python train.py --hidden_size=256 --num_key_value_heads=2 --positions="rope" --qk_norm=false --tie_word_embeddings="early" --max_seq_len=256 --doc_mask=true
Each number is 50 + 12 x the weight over its row's rms, rounded and kept within 0 to 99. Layers, rows and columns count from 0. The size before them is the row's rms in percent of the matrix's.

# layer 3 attention key, 256x256, rms 0.0966, rows 89-116, columns 0-127
105:48 44 42 41 39 60 52 31 44 77 33 44 58 53 44 59 56 61 46 53 72 63 28 53 52 70 58 53 52 39 47 60 57 48 56 69 42 42 34 49 37 46 53 47 51 37 53 78 73 43 79 37 51 79 47 24 42 30 52 35 59 49 52 48 55 30 38 64 73 52 31 38 41 52 63 29 55 42 53 45 61 24 38 49 56 39 51 50 40 36 63 51 54 60 29 51 54 58 54 39 49 35 67 44 52 27 26 51 72 48 31 27 49 39 74 49 76 44 37 66 57 37 61 52 42 50 39 57
103:46 52 46 46 45 60 31 48 51 49 37 34 48 62 66 39 21 22 41 61 62 65 67 68 56 48 58 50 73 72 35 36 51 50 41 34 67 44 48 55 59 56 59 45 57 51 51 25 57 56 66 75 46 45 34 66 50 61 50 34 39 52 58 48 48 55 51 42 42 48 59 54 38 69 46 43 36 37 38 54 50 52 40 46 57 51 49 54 39 52 50 37 47 53 55 26 38 52 36 43 78 61 48 50 33 72 53 60 44 45 62 48 20 71 52 67 56 36 54 29 70 38 66 75 48 44 45 39
103:55 59 65 43 60 79 62 42 46 42 45 33 59 72 53 49 30 40 48 56 44 44 72 54 60 48 39 27 52 66 47 65 58 63 43 55 38 49 48 64 54 43 36 54 58 44 50 39 52 43 67 36 60 62 60 32 40 36 48 39 42 57 50 49 45 56 60 72 53 47 48 35 49 29 48 33 54 32 58 36 19 49 45 49 72 49 59 37 54 57 55 56 59 25 58 72 50 74 57 29 18 48 45 40 43 62 57 65 47 47 47 37 58 46 38 40 55 71 56 40 57 67 71 51 36 47 51 80
100:52 55 52 35 36 46 42 57 59 50 68 49 54 52 33 72 59 42 39 39 64 41 40 44 55 25 32 45 64 37 56 65 44 50 37 70 53 47 43 37 58 55 36 47 51 45 38 70 59 42 42 29 50 77 37 69 64 31 71 50 58 42 38 41 45 40 42 65 46 35 61 45 61 36 50 69 30 64 41 53 47 63 73 33 30 42 56 51 52 53 73 36 54 43 45 42 40 68 83 53 66 40 63 35 26 55 46 71 46 41 50 62 37 45 46 51 49 71 61 25 65 62 53 51 66 51 63 56
100:46 36 42 43 50 62 23 44 60 27 54 31 46 53 30 48 48 50 65 51 25 51 50 70 34 41 53 74 57 60 35 33 41 20 46 36 50 59 62 49 32 40 49 40 61 35 59 54 43 57 47 57 58 42 73 52 47 47 40 61 36 41 46 55 39 41 62 32 52 56 59 33 45 49 59 64 52 44 62 69 88 56 34 57 61 59 60 51 35 31 50 43 33 48 47 79 53 53 38 57 64 72 53 35 44 45 38 59 56 53 58 69 45 56 61 44 63 56 33 47 42 47 46 47 25 39 74 51
099:55 51 38 52 39 42 41 64 73 61 51 63 56 60 56 70 56 38 62 33 47 54 60 42 45 33 34 30 57 44 57 44 48 59 49 48 46 55 43 56 47 48 41 22 23 26 54 81 58 47 43 54 49 43 59 50 54 52 66 35 22 48 55 45 70 40 73 53 53 61 54 43 36 35 63 70 58 30 41 53 58 43 59 47 61 42 58 52 52 46 40 60 63 57 63 34 52 61 75 42 36 55 50 39 47 49 35 60 44 73 39 43 53 52 55 38 46 41 63 38 55 53 54 52 70 32 43 33
100:55 39 29 53 47 66 46 51 51 56 37 62 39 66 58 67 50 50 63 45 27 55 22 46 71 37 56 44 53 49 43 27 52 28 40 44 44 57 33 37 54 40 58 49 48 75 64 42 50 37 53 41 58 46 42 46 49 54 48 50 50 52 43 74 43 43 51 38 53 42 63 47 40 64 54 56 47 47 43 37 58 61 41 17 42 69 44 48 43 60 47 66 88 41 37 39 48 52 63 52 56 72 47 54 34 48 53 32 53 55 58 63 59 32 65 61 36 64 29 40 47 31 13 56 73 63 50 71
103:81 55 37 68 42 42 36 47 42 47 57 53 39 35 28 38 42 14 59 43 58 50 79 50 54 55 55 50 32 51 47 68 47 44 55 42 41 48 73 67 58 61 51 24 38 49 61 66 40 52 39 67 35 57 32 32 65 51 45 49 58 30 41 32 52 52 34 48 43 58 59 54 49 55 54 54 41 26 63 46 47 54 58 25 48 62 53 46 43 51 62 30 35 50 36 43 64 54 22 56 43 27 45 60 67 50 61 57 52 40 30 52 57 39 50 13 46 59 55 49 45 67 56 58 53 49 48 62
105:50 42 42 48 55 47 56 55 29 47 49 55 50 34 38 36 26 71 33 46 46 60 58 39 61 61 54 55 53 44 45 45 34 24 36 49 52 57 54 48 36 46 50 44 49 59 60 43 50 56 42 46 63 54 66 50 32 77 50 49 58 53 47 38 44 38 34 48 57 21 55 33 60 50 47 58 35 51 31 45 58 50 50 54 79 53 44 38 42 37 43 41 48 44 67 54 44 34 38 57 26 58 57 48 48 43 34 38 45 52 50 27 61 54 57 57 52 49 47 46 40 50 51 47 70 53 35 44
101:52 38 51 29 57 40 42 40 58 79 63 56 36 43 67 55 40 55 56 68 47 60 47 63 49 40 52 74 47 56 60 51 63 48 52 46 56 44 35 35 42 51 20 65 77 51 31 74 47 47 53 64 68 53 50 59 43 62 66 42 68 70 49 56 59 51 41 47 55 79 81 43 55 60 56 52 45 39 58 38 64 50 66 33 63 57 54 41 46 63 62 73 48 63 69 46 61 66 44 51 57 62 41 35 46 52 49 36 36 60 68 45 64 60 36 59 53 47 51 48 38 45 55 61 53 65 49 54
107:54 58 58 71 43 33 74 49 47 57 68 33 44 55 36 26 52 40 51 47 28 45 39 47 54 43 74 38 54 59 47 54 33 48 47 75 46 32 47 39 65 48 56 66 32 55 30 42 44 59 32 48 36 61 57 60 44 62 45 46 55 51 61 57 61 13 40 57 36 33 40 45 45 36 51 53 56 81 36 51 54 58 70 58 52 55 49 73 58 66 59 33 60 51 59 35 68 50 46 62 55 48 66 49 48 37 41 52 57 56 50 55 61 30 40 45 19 42 69 53 55 61 54 69 36 34 67 44
101:51 63 53 62 40 36 53 55 42 65 72 53 43 42 46 58 48 55 56 54 69 50 64 39 45 45 27 44 50 56 44 59 44 22 79 46 37 52 36 66 67 43 75 48 45 50 66 40 17 65 80 63 79 51 50 44 48 54 62 59 38 49 58 49 49 41 71 44 45 50 50 46 62 42 39 62 48 68 63 40 53 32 63 24 56 34 48 50 39 50 46 33 54 45 55 44 63 44 43 51 75 51 56 52 54 53 69 58 26 62 40 75 57 56 59 35 48 59 74 63 57 52 59 70 51 28 43 66
104:58 29 54 41 31 62 51 52 64 52 36 46 41 48 67 50 69 55 45 39 45 58 20 50 47 60 35 29 36 71 42 48 46 49 37 48 73 51 62 58 53 68 50 48 35 52 53 69 51 82 39 56 65 53 53 34 51 62 27 37 32 46 44 47 61 39 58 37 43 38 41 46 24 21 32 45 37 60 68 39 61 44 36 39 51 75 52 51 49 41 44 42 50 56 63 53 47 65 56 42 37 22 48 57 39 72 62 50 54 35 53 43 66 58 58 65 41 41 66 42 39 36 48 57 39 32 51 70
097:49 58 48 49 45 57 80 43 61 47 60 61 47 61 25 55 46 55 54 57 53 53 60 27 53 57 73 44 53 61 69 66 38 71 51 41 46 58 27 44 39 82 38 41 45 47 25 46 67 56 24 52 54 44 68 42 37 66 68 46 42 36 32 43 48 53 58 32 35 42 55 38 52 57 57 35 48 49 46 60 54 61 45 62 26 50 54 48 61 25 55 76 61 51 66 44 48 24 56 53 42 42 53 52 60 55 56 53 30 43 44 61 55 55 54 45 42 53 59 52 53 31 43 35 61 46 54 60
102:47 41 80 35 36 57 44 59 51 60 49 45 69 47 59 66 55 31 51 41 32 41 60 50 54 60 50 43 44 77 33 37 51 54 64 58 58 47 51 44 34 84 62 44 56 49 49 45 40 56 38 44 54 56 52 63 45 43 45 50 36 36 52 55 57 49 56 46 52 50 38 22 40 51 51 74 42 50 61 65 40 57 49 58 27 58 57 38 72 42 37 67 64 64 51 52 50 53 74 57 47 48 58 37 66 42 60 22 73 68 45 49 44 56 59 44 46 40 49 44 57 65 25 65 34 46 69 44
105:36 48 43 38 41 45 50 46 47 29 65 52 68 15 54 70 53 46 51 44 70 52 36 35 39 35 49 64 44 59 42 37 62 45 34 63 41 49 37 48 52 39 40 38 67 63 41 64 29 42 54 45 68 58 50 64 58 54 28 45 48 39 83 49 48 56 61 52 36 60 47 41 80 30 48 22 55 56 49 52 48 58 48 54 58 43 65 71 44 63 61 75 51 53 43 50 46 58 27 59 61 48 27 24 28 60 53 44 64 59 46 52 58 67 65 68 66 45 44 58 51 57 42 74 49 53 50 40
095:62 59 67 67 53 54 51 66 34 53 55 66 52 51 43 54 53 49 47 54 53 52 61 54 64 46 61 45 56 48 56 39 59 48 38 63 50 31 26 56 38 58 67 66 45 52 38 50 50 56 61 49 55 46 40 49 71 39 55 53 67 63 55 32 41 48 27 55 41 25 39 57 40 92 56 54 36 54 36 62 41 53 35 64 56 63 45 56 47 41 36 50 58 36 37 23 52 57 61 50 51 56 74 49 45 41 56 47 65 38 49 48 30 53 31 59 43 32 40 52 43 36 61 33 45 61 30 52
099:67 49 48 60 33 60 43 64 55 49 41 47 55 74 44 48 67 57 42 40 52 47 33 43 57 28 76 50 62 49 48 55 67 53 49 52 41 61 35 57 53 56 33 58 54 35 73 32 52 59 41 50 46 58 49 71 32 70 60 48 62 46 39 63 57 59 49 38 35 54 52 57 44 42 31 37 50 45 59 46 55 39 50 50 54 40 55 44 59 24 47 36 37 64 67 59 49 43 62 77 65 45 53 50 41 42 50 51 55 47 39 55 27 42 44 64 37 69 49 41 48 39 62 45 61 22 62 58
101:49 51 59 69 55 37 51 77 56 51 22 52 34 60 51 58 76 62 54 65 51 68 31 45 64 69 46 46 48 36 60 50 56 36 47 37 71 63 47 59 69 39 52 57 38 63 51 56 72 42 29 56 44 27 50 75 33 50 43 38 68 39 49 50 62 57 33 45 58 66 26 44 37 46 72 76 49 45 63 67 34 50 67 31 51 25 32 59 52 44 37 64 66 30 56 60 52 48 54 39 37 56 61 77 42 55 74 60 48 55 49 54 61 55 34 58 56 49 53 57 64 45 55 38 39 45 55 49
095:46 61 35 21 53 47 50 57 57 52 59 57 79 92 29 55 48 53 46 36 33 58 26 38 28 64 67 44 44 41 41 59 62 43 48 57 47 49 70 49 63 62 68 50 33 57 46 47 59 49 61 59 45 39 39 45 70 44 62 59 50 69 44 46 47 56 46 39 57 59 53 64 58 45 49 75 28 64 70 62 51 43 57 33 39 41 50 58 46 42 76 65 36 39 64 49 41 48 38 36 47 67 50 53 45 40 32 59 58 39 62 31 62 38 76 61 42 69 56 67 39 41 56 39 40 72 34 44
102:38 59 58 60 61 51 40 67 51 56 22 44 56 48 49 37 72 53 53 56 50 51 32 57 38 52 49 46 43 44 53 69 54 53 63 58 33 75 55 44 69 60 41 58 43 58 66 41 59 42 44 42 73 38 58 61 10 28 35 68 49 53 31 53 53 54 52 57 19 69 59 49 43 69 62 73 61 29 50 63 54 50 45 46 38 31 42 17 49 50 74 46 38 34 65 56 44 50 52 52 75 65 59 60 59 76 52 44 32 45 59 33 56 54 43 41 43 35 54 58 36 32 48 48 56 48 47 58
099:47 71 50 40 48 38 53 50 27 56 40 46 54 54 60 41 43 82 67 51 30 57 51 49 59 45 53 72 26 39 36 57 46 14 61 35 23 42 44 36 60 72 40 60 52 44 39 59 36 56 56 44 46 43 44 52 43 52 42 42 48 51 40 47 32 59 62 32 43 49 63 64 62 53 54 57 37 51 64 75 72 45 45 65 71 41 65 36 73 60 52 34 60 70 52 53 35 48 61 51 60 51 44 57 68 36 35 24 69 50 60 50 61 56 43 64 57 40 28 37 82 44 49 48 46 47 59 51
096:53 37 60 31 61 56 58 51 30 27 52 69 56 61 66 42 45 50 46 43 44 44 54 68 50 37 48 42 24 53 55 47 58 33 71 62 45 37 52 53 68 59 38 25 36 69 18 39 52 43 42 35 65 54 58 32 49 54 46 29 38 52 48 46 71 71 47 47 56 54 48 38 50 44 34 34 40 30 53 49 38 39 50 57 44 46 68 55 66 32 42 61 38 54 60 62 58 40 34 51 42 42 51 50 41 54 43 54 49 42 59 56 47 42 45 50 38 50 43 55 36 42 32 41 41 34 53 48
102:44 34 68 20 52 58 50 62 58 65 38 42 48 78 50 44 62 52 45 50 46 59 34 59 58 49 74 40 42 37 33 57 59 50 74 58 64 55 73 72 52 59 43 48 33 65 51 17 58 47 56 49 50 57 62 57 74 59 72 45 31 66 73 51 56 56 53 61 72 55 63 42 51 39 61 51 25 29 59 52 56 61 55 35 54 57 54 68 31 50 52 44 49 53 35 61 47 27 67 53 31 48 62 61 50 58 51 70 55 65 49 58 33 49 66 58 58 30 41 53 40 54 49 73 35 52 32 52
099:82 41 55 40 23 72 47 49 51 42 42 64 52 68 42 37 75 19 59 59 32 47 70 70 55 54 45 42 48 46 63 43 56 54 56 44 48 50 53 43 59 56 74 55 36 57 58 59 67 45 39 49 51 57 34 38 40 49 45 46 54 52 45 49 57 54 64 57 31 45 57 56 44 47 63 75 87 37 53 53 65 66 36 79 41 50 51 57 57 18 38 49 46 44 34 51 56 42 71 38 45 54 59 34 56 34 67 44 36 45 36 43 48 46 47 57 43 55 46 46 59 43 37 62 31 63 61 71
100:36 47 48 37 41 42 35 50 36 45 51 19 49 62 46 17 24 29 48 42 34 36 39 39 52 39 64 54 39 50 57 57 59 70 44 41 24 39 66 75 76 42 43 53 67 65 81 26 45 58 53 48 30 52 57 34 33 65 63 42 50 55 63 51 43 66 55 45 40 47 56 53 44 57 51 48 61 48 47 38 60 48 49 54 51 38 50 68 60 56 52 40 54 53 70 49 49 47 31 57 43 44 53 62 51 52 40 29 74 57 54 61 47 43 66 46 43 51 63 77 59 38 54 42 49 64 56 48
098:47 53 47 44 62 42 81 57 61 59 48 35 41 42 47 69 69 57 57 85 34 47 78 46 45 49 49 55 49 59 49 39 42 68 58 53 40 34 19 58 51 19 35 54 41 70 63 46 48 46 80 56 51 40 35 53 45 72 23 51 66 58 35 53 40 53 48 55 45 74 61 44 51 33 56 49 50 33 59 40 55 45 55 45 46 39 52 58 46 50 52 40 44 70 49 36 49 70 27 77 50 58 61 64 69 29 46 18 51 47 41 42 37 50 43 51 45 73 80 69 52 42 59 59 64 49 50 62
101:69 48 48 56 43 53 48 25 42 63 15 58 70 42 52 63 44 66 50 53 56 52 68 70 69 50 30 45 77 61 41 46 38 56 47 49 32 43 35 54 69 54 22 56 51 40 22 49 44 50 48 46 46 51 43 43 35 30 59 55 37 43 57 65 42 54 55 80 49 60 57 43 41 50 52 71 35 51 52 38 58 40 43 62 38 58 47 40 52 41 43 64 32 52 58 51 55 55 49 37 42 67 55 24 57 30 47 45 45 52 50 55 49 38 54 53 67 66 54 24 45 59 38 56 53 48 54 63
# layer 3 attention query, 256x256, rms 0.0973, rows 90-116, columns 0-127
100:29 55 37 43 46 49 67 53 47 55 51 59 47 62 50 37 62 47 44 48 44 54 50 42 50 51 53 55 62 52 41 48 53 42 49 52 67 44 22 43 48 42 47 25 36 40 31 69 33 53 51 41 59 55 74 35 49 62 28 59 42 49 38 61 77 45 71 46 55 71 68 50 37 34 52 42 38 53 47 42 56 57 43 29 47 50 47 51 35 46 55 54 44 58 44 58 55 50 46 56 53 65 45 88 43 48 56 62 47 32 56 50 40 60 53 38 70 38 50 58 46 31 67 40 24 54 38 45
102:56 42 38 59 54 31 57 51 61 64 48 43 64 45 58 58 45 71 44 66 42 57 50 53 51 49 41 22 57 64 49 52 65 37 67 61 64 62 55 61 54 34 76 46 46 64 42 36 52 58 31 22 51 51 52 47 44 89 27 75 39 65 38 59 44 49 60 44 61 48 51 33 49 57 49 41 50 58 49 55 50 45 56 40 42 59 43 29 28 53 40 44 61 43 55 25 42 54 38 49 27 42 47 62 41 43 49 44 40 48 63 40 37 48 58 57 63 50 65 34 60 49 54 71 59 47 50 53
098:39 40 25 62 55 46 64 49 68 55 51 60 43 53 47 42 46 54 74 51 46 42 69 42 43 46 41 51 57 45 42 46 60 47 39 76 60 42 65 61 34 40 43 42 57 53 52 42 59 68 49 45 44 47 49 68 60 41 65 58 31 49 68 65 54 54 44 28 54 39 51 48 41 51 61 67 58 43 47 65 44 31 40 34 64 33 40 70 42 39 47 64 72 59 48 44 66 59 63 59 46 59 80 47 34 56 57 44 46 44 62 59 65 28 55 61 44 39 59 46 48 50 62 33 35 31 67 34
105:54 55 51 46 60 19 46 42 50 36 51 41 57 54 45 23 38 42 48 53 78 65 36 60 58 55 59 64 52 47 58 69 49 76 59 37 35 41 53 35 51 61 45 34 61 62 66 54 36 62 62 60 77 29 41 50 50 57 78 73 33 33 58 78 65 39 45 75 46 35 73 46 37 62 39 39 46 54 28 20 50 82 68 54 59 48 46 38 34 46 50 62 46 54 42 60 42 66 71 68 40 40 41 50 44 42 57 39 31 56 65 55 44 63 37 40 38 61 47 59 51 43 55 34 49 52 42 36
096:54 43 52 45 50 53 46 38 46 43 37 52 54 32 32 52 38 59 59 65 49 45 42 61 38 30 56 68 33 41 51 55 51 58 49 47 30 19 30 46 46 49 37 37 58 52 48 60 44 42 51 47 61 77 42 39 47 50 53 54 48 48 63 44 69 77 64 46 54 32 57 33 51 40 49 49 49 64 46 45 57 46 53 58 41 47 52 59 42 70 40 43 55 65 57 52 61 37 77 68 53 38 63 21 32 29 55 38 52 39 56 59 55 52 40 50 57 52 61 56 56 54 61 48 58 48 57 34
099:36 54 52 58 53 94 41 64 40 45 46 81 57 47 43 38 33 52 51 48 57 61 60 43 59 57 40 61 42 63 48 41 40 51 56 47 30 43 58 64 42 55 27 42 42 51 51 43 51 59 46 58 42 84 65 54 80 49 52 38 64 60 45 41 57 47 67 39 41 45 70 42 69 51 40 50 44 40 36 59 64 45 43 48 56 37 55 49 55 25 37 58 50 48 76 53 61 42 42 54 63 47 42 45 62 56 65 60 58 56 61 40 45 59 53 57 48 32 48 57 33 22 53 22 48 70 60 45
107:30 62 50 42 50 24 28 66 47 61 50 38 56 22 51 52 51 48 53 60 32 63 36 66 38 52 46 52 60 44 42 53 61 49 42 61 73 59 16 61 48 54 44 64 56 67 52 41 35 58 44 53 47 35 65 59 34 66 56 67 64 47 56 59 54 65 32 58 52 44 79 63 58 61 23 51 48 33 66 58 36 53 43 51 59 37 69 27 42 62 46 41 34 38 65 44 41 55 66 51 46 42 50 61 59 35 49 55 54 36 52 35 49 56 36 32 53 57 49 52 35 63 42 58 27 50 55 41
104:58 55 69 55 57 36 61 46 50 65 59 29 38 49 41 51 58 57 59 42 83 47 39 59 33 43 60 53 55 36 69 36 53 39 51 42 69 73 53 38 53 65 56 68 69 44 79 70 41 39 44 60 57 54 46 37 51 76 38 38 42 53 25 56 42 33 45 55 31 52 67 52 39 39 45 33 55 44 46 49 57 58 52 52 43 27 46 43 62 48 54 33 45 46 36 60 69 60 76 42 48 35 41 62 61 48 44 67 50 55 39 33 61 53 34 32 44 38 47 65 66 17 55 37 45 57 58 54
098:61 40 50 63 48 52 53 60 32 43 42 40 55 63 52 38 58 49 49 53 50 38 41 32 56 55 45 73 52 48 55 51 35 50 54 48 47 50 70 68 37 44 65 32 60 34 56 39 52 31 41 45 56 72 49 45 59 58 59 54 22 52 67 50 20 52 41 41 66 42 72 30 61 73 41 57 40 46 29 30 41 44 68 50 21 56 46 66 43 40 74 65 60 39 33 31 68 45 39 31 58 33 42 50 46 76 68 30 52 75 68 64 52 30 55 72 48 27 38 57 40 50 61 39 55 54 31 68
107:69 45 45 42 48 28 43 65 57 42 64 79 42 48 35 63 44 32 48 66 51 72 52 45 42 51 45 50 50 60 53 46 15 36 44 49 50 67 64 39 39 56 48 56 39 44 62 63 39 54 52 45 37 31 45 41 33 48 19 45 52 47 60 52 45 62 32 56 54 50 52 55 69 38 38 41 64 38 63 61 52 50 52 47 48 49 55 32 67 42 48 68 61 20 43 58 47 41 49 64 68 68 56 47 58 48 53 56 58 58 44 30 71 59 52 52 38 47 39 33 46 44 51 36 56 66 49 68
097:62 71 55 50 54 59 53 39 52 38 64 66 63 57 57 55 35 55 48 44 59 55 57 44 53 72 54 61 66 50 57 51 44 64 46 59 72 34 34 40 60 65 19 51 36 61 36 52 68 44 23 45 33 36 39 58 48 67 39 34 60 65 57 45 69 45 35 40 33 41 61 49 70 50 30 27 50 45 77 70 59 30 59 70 52 53 41 39 58 34 63 60 53 65 18 70 35 48 45 61 35 39 31 47 38 69 35 52 39 24 57 38 53 41 47 21 41 38 37 33 31 55 50 51 34 43 67 56
104:41 52 63 39 55 56 44 44 55 57 65 38 63 43 56 25 61 60 50 66 64 42 36 42 50 41 40 60 42 68 25 71 41 59 38 47 46 48 57 44 31 74 51 53 55 51 53 51 51 48 45 55 46 62 42 34 49 26 71 55 52 54 51 61 39 69 64 72 45 43 32 74 67 50 60 41 73 45 64 29 53 34 46 36 32 49 69 53 65 40 38 51 46 43 53 46 32 33 59 53 41 64 25 34 57 55 64 50 59 21 42 46 48 51 65 60 49 61 52 67 49 26 41 44 52 46 36 63
099:48 50 78 72 34 37 45 48 58 55 52 34 46 38 45 45 48 59 37 57 64 52 63 55 57 23 44 34 34 38 51 43 45 44 76 61 51 65 51 45 50 49 52 56 40 46 21 54 39 67 74 42 36 49 68 26 46 32 51 58 54 68 59 53 53 37 49 51 58 51 53 62 39 41 54 53 39 44 71 59 67 50 67 56 53 63 41 71 48 69 53 37 88 37 61 47 40 20 60 38 63 52 52 46 49 65 31 33 58 45 63 37 61 59 60 51 40 45 53 52 48 36 39 51 60 56 40 57
101:47 47 46 62 44 78 61 55 74 39 51 78 46 31 44 57 39 60 46 60 51 61 70 58 48 55 48 42 84 44 78 61 45 95 46 55 54 36 61 53 55 57 66 32 47 52 51 54 52 34 53 47 50 39 36 43 48 52 38 54 36 48 46 59 57 59 51 34 38 56 29 40 39 63 39 38 63 49 26 37 39 52 57 70 61 63 58 41 60 59 61 67 51 57 45 54 30 51 38 42 27 45 58 48 34 42 44 49 77 61 50 56 50 55 44 73 44 56 58 76 36 35 51 58 53 61 56 38
102:82 59 62 62 56 41 48 35 70 50 50 44 77 50 58 50 41 51 51 34 18 43 57 48 44 47 54 61 45 43 63 36 53 46 67 23 56 43 45 46 49 59 50 30 32 44 76 39 33 41 45 40 53 56 28 35 46 57 81 56 49 68 66 56 40 51 35 35 82 38 46 45 52 38 59 42 55 67 60 44 55 49 58 52 61 39 31 73 57 49 50 56 58 48 59 37 39 52 45 24 48 63 54 36 62 65 55 78 28 55 51 61 29 41 53 46 47 33 52 39 45 25 66 40 40 68 40 32
097:59 58 25 43 41 57 64 55 45 40 57 38 42 58 44 53 43 57 42 63 50 39 38 62 53 44 27 67 59 37 45 60 42 46 49 47 63 55 59 47 49 59 43 55 71 47 64 70 65 31 60 59 65 77 55 59 71 57 34 55 36 52 68 34 63 31 60 64 50 65 46 28 49 48 54 34 41 58 44 47 49 47 32 38 40 62 43 46 51 29 33 51 48 19 56 53 67 66 44 44 65 22 67 58 58 53 46 74 51 41 46 47 53 38 62 76 57 46 51 57 64 55 45 52 47 54 40 39
097:58 47 54 43 51 44 50 31 41 51 55 50 47 45 48 38 32 56 44 52 80 67 60 37 45 43 55 74 47 49 47 48 72 56 51 63 42 55 61 57 23 56 58 60 28 45 66 70 56 57 67 46 32 33 32 42 36 42 36 64 41 58 52 49 66 36 58 38 56 74 62 70 51 43 39 57 58 53 67 51 40 57 45 48 33 56 54 66 72 48 27 58 42 54 72 36 36 41 37 40 64 44 70 49 48 35 28 62 52 33 62 78 76 48 48 59 61 39 44 55 34 52 49 41 56 53 41 45
103:30 54 53 61 73 74 40 52 35 61 43 47 37 39 49 71 53 66 69 61 57 66 46 63 44 24 50 57 52 36 67 55 46 51 28 49 56 69 45 40 75 27 49 43 51 77 49 38 46 49 45 65 51 44 44 44 57 32 35 30 49 78 47 47 59 52 74 69 57 70 52 32 39 52 77 31 49 55 47 55 82 40 43 44 48 37 44 56 49 73 67 58 37 51 44 48 48 34 44 44 57 52 68 73 49 26 44 68 54 48 57 37 49 36 62 75 36 53 49 54 46 50 48 53 59 63 53 39
098:54 43 49 45 44 31 60 24 49 41 48 34 23 47 29 36 43 59 39 46 55 53 48 41 60 27 66 46 60 55 37 52 57 44 57 71 49 54 49 56 55 54 61 55 61 55 35 53 41 62 41 61 61 61 59 56 53 60 70 50 55 53 67 45 56 49 40 40 57 43 39 39 59 40 51 22 57 50 31 53 61 48 44 50 67 58 67 40 56 37 19 59 58 48 42 38 68 42 50 61 53 49 52 46 41 57 57 58 58 43 48 58 76 49 53 45 36 42 58 67 34 37 67 47 81 56 64 54
097:51 63 33 49 52 55 35 39 41 33 56 40 39 35 56 79 47 61 53 61 48 32 53 33 66 59 51 47 40 50 35 44 50 57 59 59 33 55 47 48 36 38 26 52 41 43 46 69 71 46 66 57 49 23 43 50 58 56 66 40 48 60 50 54 50 64 61 54 54 51 50 53 60 37 37 58 49 39 38 58 33 48 52 42 61 51 49 48 58 65 58 38 11 39 41 38 66 54 45 52 50 58 60 55 51 34 51 44 55 37 56 34 43 66 61 84 44 44 51 34 33 69 46 55 51 50 50 43
097:61 26 41 64 47 67 57 57 50 53 51 38 66 65 51 54 65 36 58 39 57 41 65 26 55 42 48 48 48 52 41 54 50 63 47 44 68 44 59 42 30 47 42 48 28 56 30 37 44 66 60 58 55 21 37 49 38 45 47 35 44 52 49 51 67 30 54 60 41 56 46 56 47 57 39 48 64 47 42 52 44 38 58 17 50 50 47 36 41 43 62 19 35 88 37 42 67 54 43 43 52 30 70 50 41 86 61 63 51 70 57 52 46 59 70 61 39 65 19 64 56 52 48 54 61 31 53 54
098:40 70 64 41 35 57 54 58 53 51 54 54 47 42 39 40 56 38 35 41 18 28 31 45 39 53 58 52 60 49 44 57 64 44 38 16 44 60 60 48 61 54 61 46 46 38 64 43 19 48 60 60 49 36 50 54 37 48 46 67 55 54 34 34 40 35 59 85 49 56 41 76 73 63 46 41 52 69 59 61 36 54 61 46 46 76 44 56 36 65 38 61 61 54 35 34 36 35 53 54 46 65 31 55 46 53 25 50 32 70 29 56 43 52 65 48 47 28 68 67 49 46 26 57 59 83 48 59
100:58 50 45 21 42 56 64 53 67 47 31 45 58 80 68 34 24 51 48 36 46 50 45 63 46 55 34 51 40 68 50 47 72 52 55 26 50 33 63 46 48 26 50 50 62 51 38 72 48 33 35 76 70 54 54 37 38 74 34 47 49 49 39 56 31 67 50 32 48 46 26 44 49 41 48 58 29 53 40 35 54 64 40 53 44 21 50 37 48 43 53 28 35 66 50 58 43 40 44 60 38 57 45 50 41 53 31 64 47 39 37 46 54 41 70 56 41 76 52 55 27 57 48 28 70 59 36 70
099:42 25 68 43 74 53 51 56 39 38 70 63 43 52 52 56 51 56 50 57 52 51 51 56 51 27 48 57 64 59 53 30 75 35 52 44 42 54 44 62 45 43 55 58 56 49 57 38 63 54 51 58 44 45 43 56 76 62 47 52 63 29 52 49 45 44 50 59 33 39 47 45 42 57 53 35 46 41 42 65 41 48 21 37 59 38 72 38 24 68 61 51 51 41 76 56 34 42 65 56 52 62 47 29 43 63 57 32 44 57 54 59 52 41 43 65 42 54 47 43 33 41 58 64 42 30 57 58
099:69 44 63 56 42 50 59 40 63 69 46 71 48 47 51 49 61 51 51 51 75 48 64 63 48 55 47 71 44 44 57 72 47 22 38 52 41 69 59 76 56 40 42 47 37 65 53 72 54 78 47 64 52 46 64 58 53 45 59 43 45 24 44 42 51 63 38 44 40 52 50 54 63 60 23 41 67 72 57 27 43 54 40 41 48 53 36 56 59 54 44 46 39 32 58 25 65 56 47 44 65 49 55 57 58 58 47 44 44 65 45 51 39 53 60 38 42 72 51 53 28 46 52 74 59 48 24 42
100:69 61 43 51 60 38 30 53 62 44 51 60 59 41 53 56 61 32 48 53 51 42 47 60 69 38 55 50 54 40 60 67 62 60 57 62 65 47 58 42 43 58 60 43 51 43 51 53 56 53 46 53 42 44 58 72 49 50 54 24 56 45 44 39 55 44 43 48 60 54 59 29 38 42 45 36 15 32 50 54 37 42 45 75 49 51 57 59 48 41 60 46 48 44 54 57 62 33 30 45 47 46 32 54 47 48 59 61 52 57 57 39 57 59 51 51 63 49 56 37 53 37 38 30 64 43 54 57
102:43 52 57 52 51 49 56 52 57 40 41 49 44 50 38 35 47 36 49 57 43 48 45 43 42 56 68 67 60 45 55 60 52 54 56 56 66 62 49 45 40 65 54 71 56 58 52 45 66 50 35 45 30 39 33 63 42 50 45 84 65 41 43 43 36 39 63 54 64 42 44 45 47 49 43 49 38 35 42 65 51 48 36 58 46 39 47 40 72 55 50 62 60 42 46 69 53 39 59 67 48 29 59 93 40 67 33 36 55 60 44 58 67 61 45 57 40 56 42 62 49 77 43 31 47 36 40 50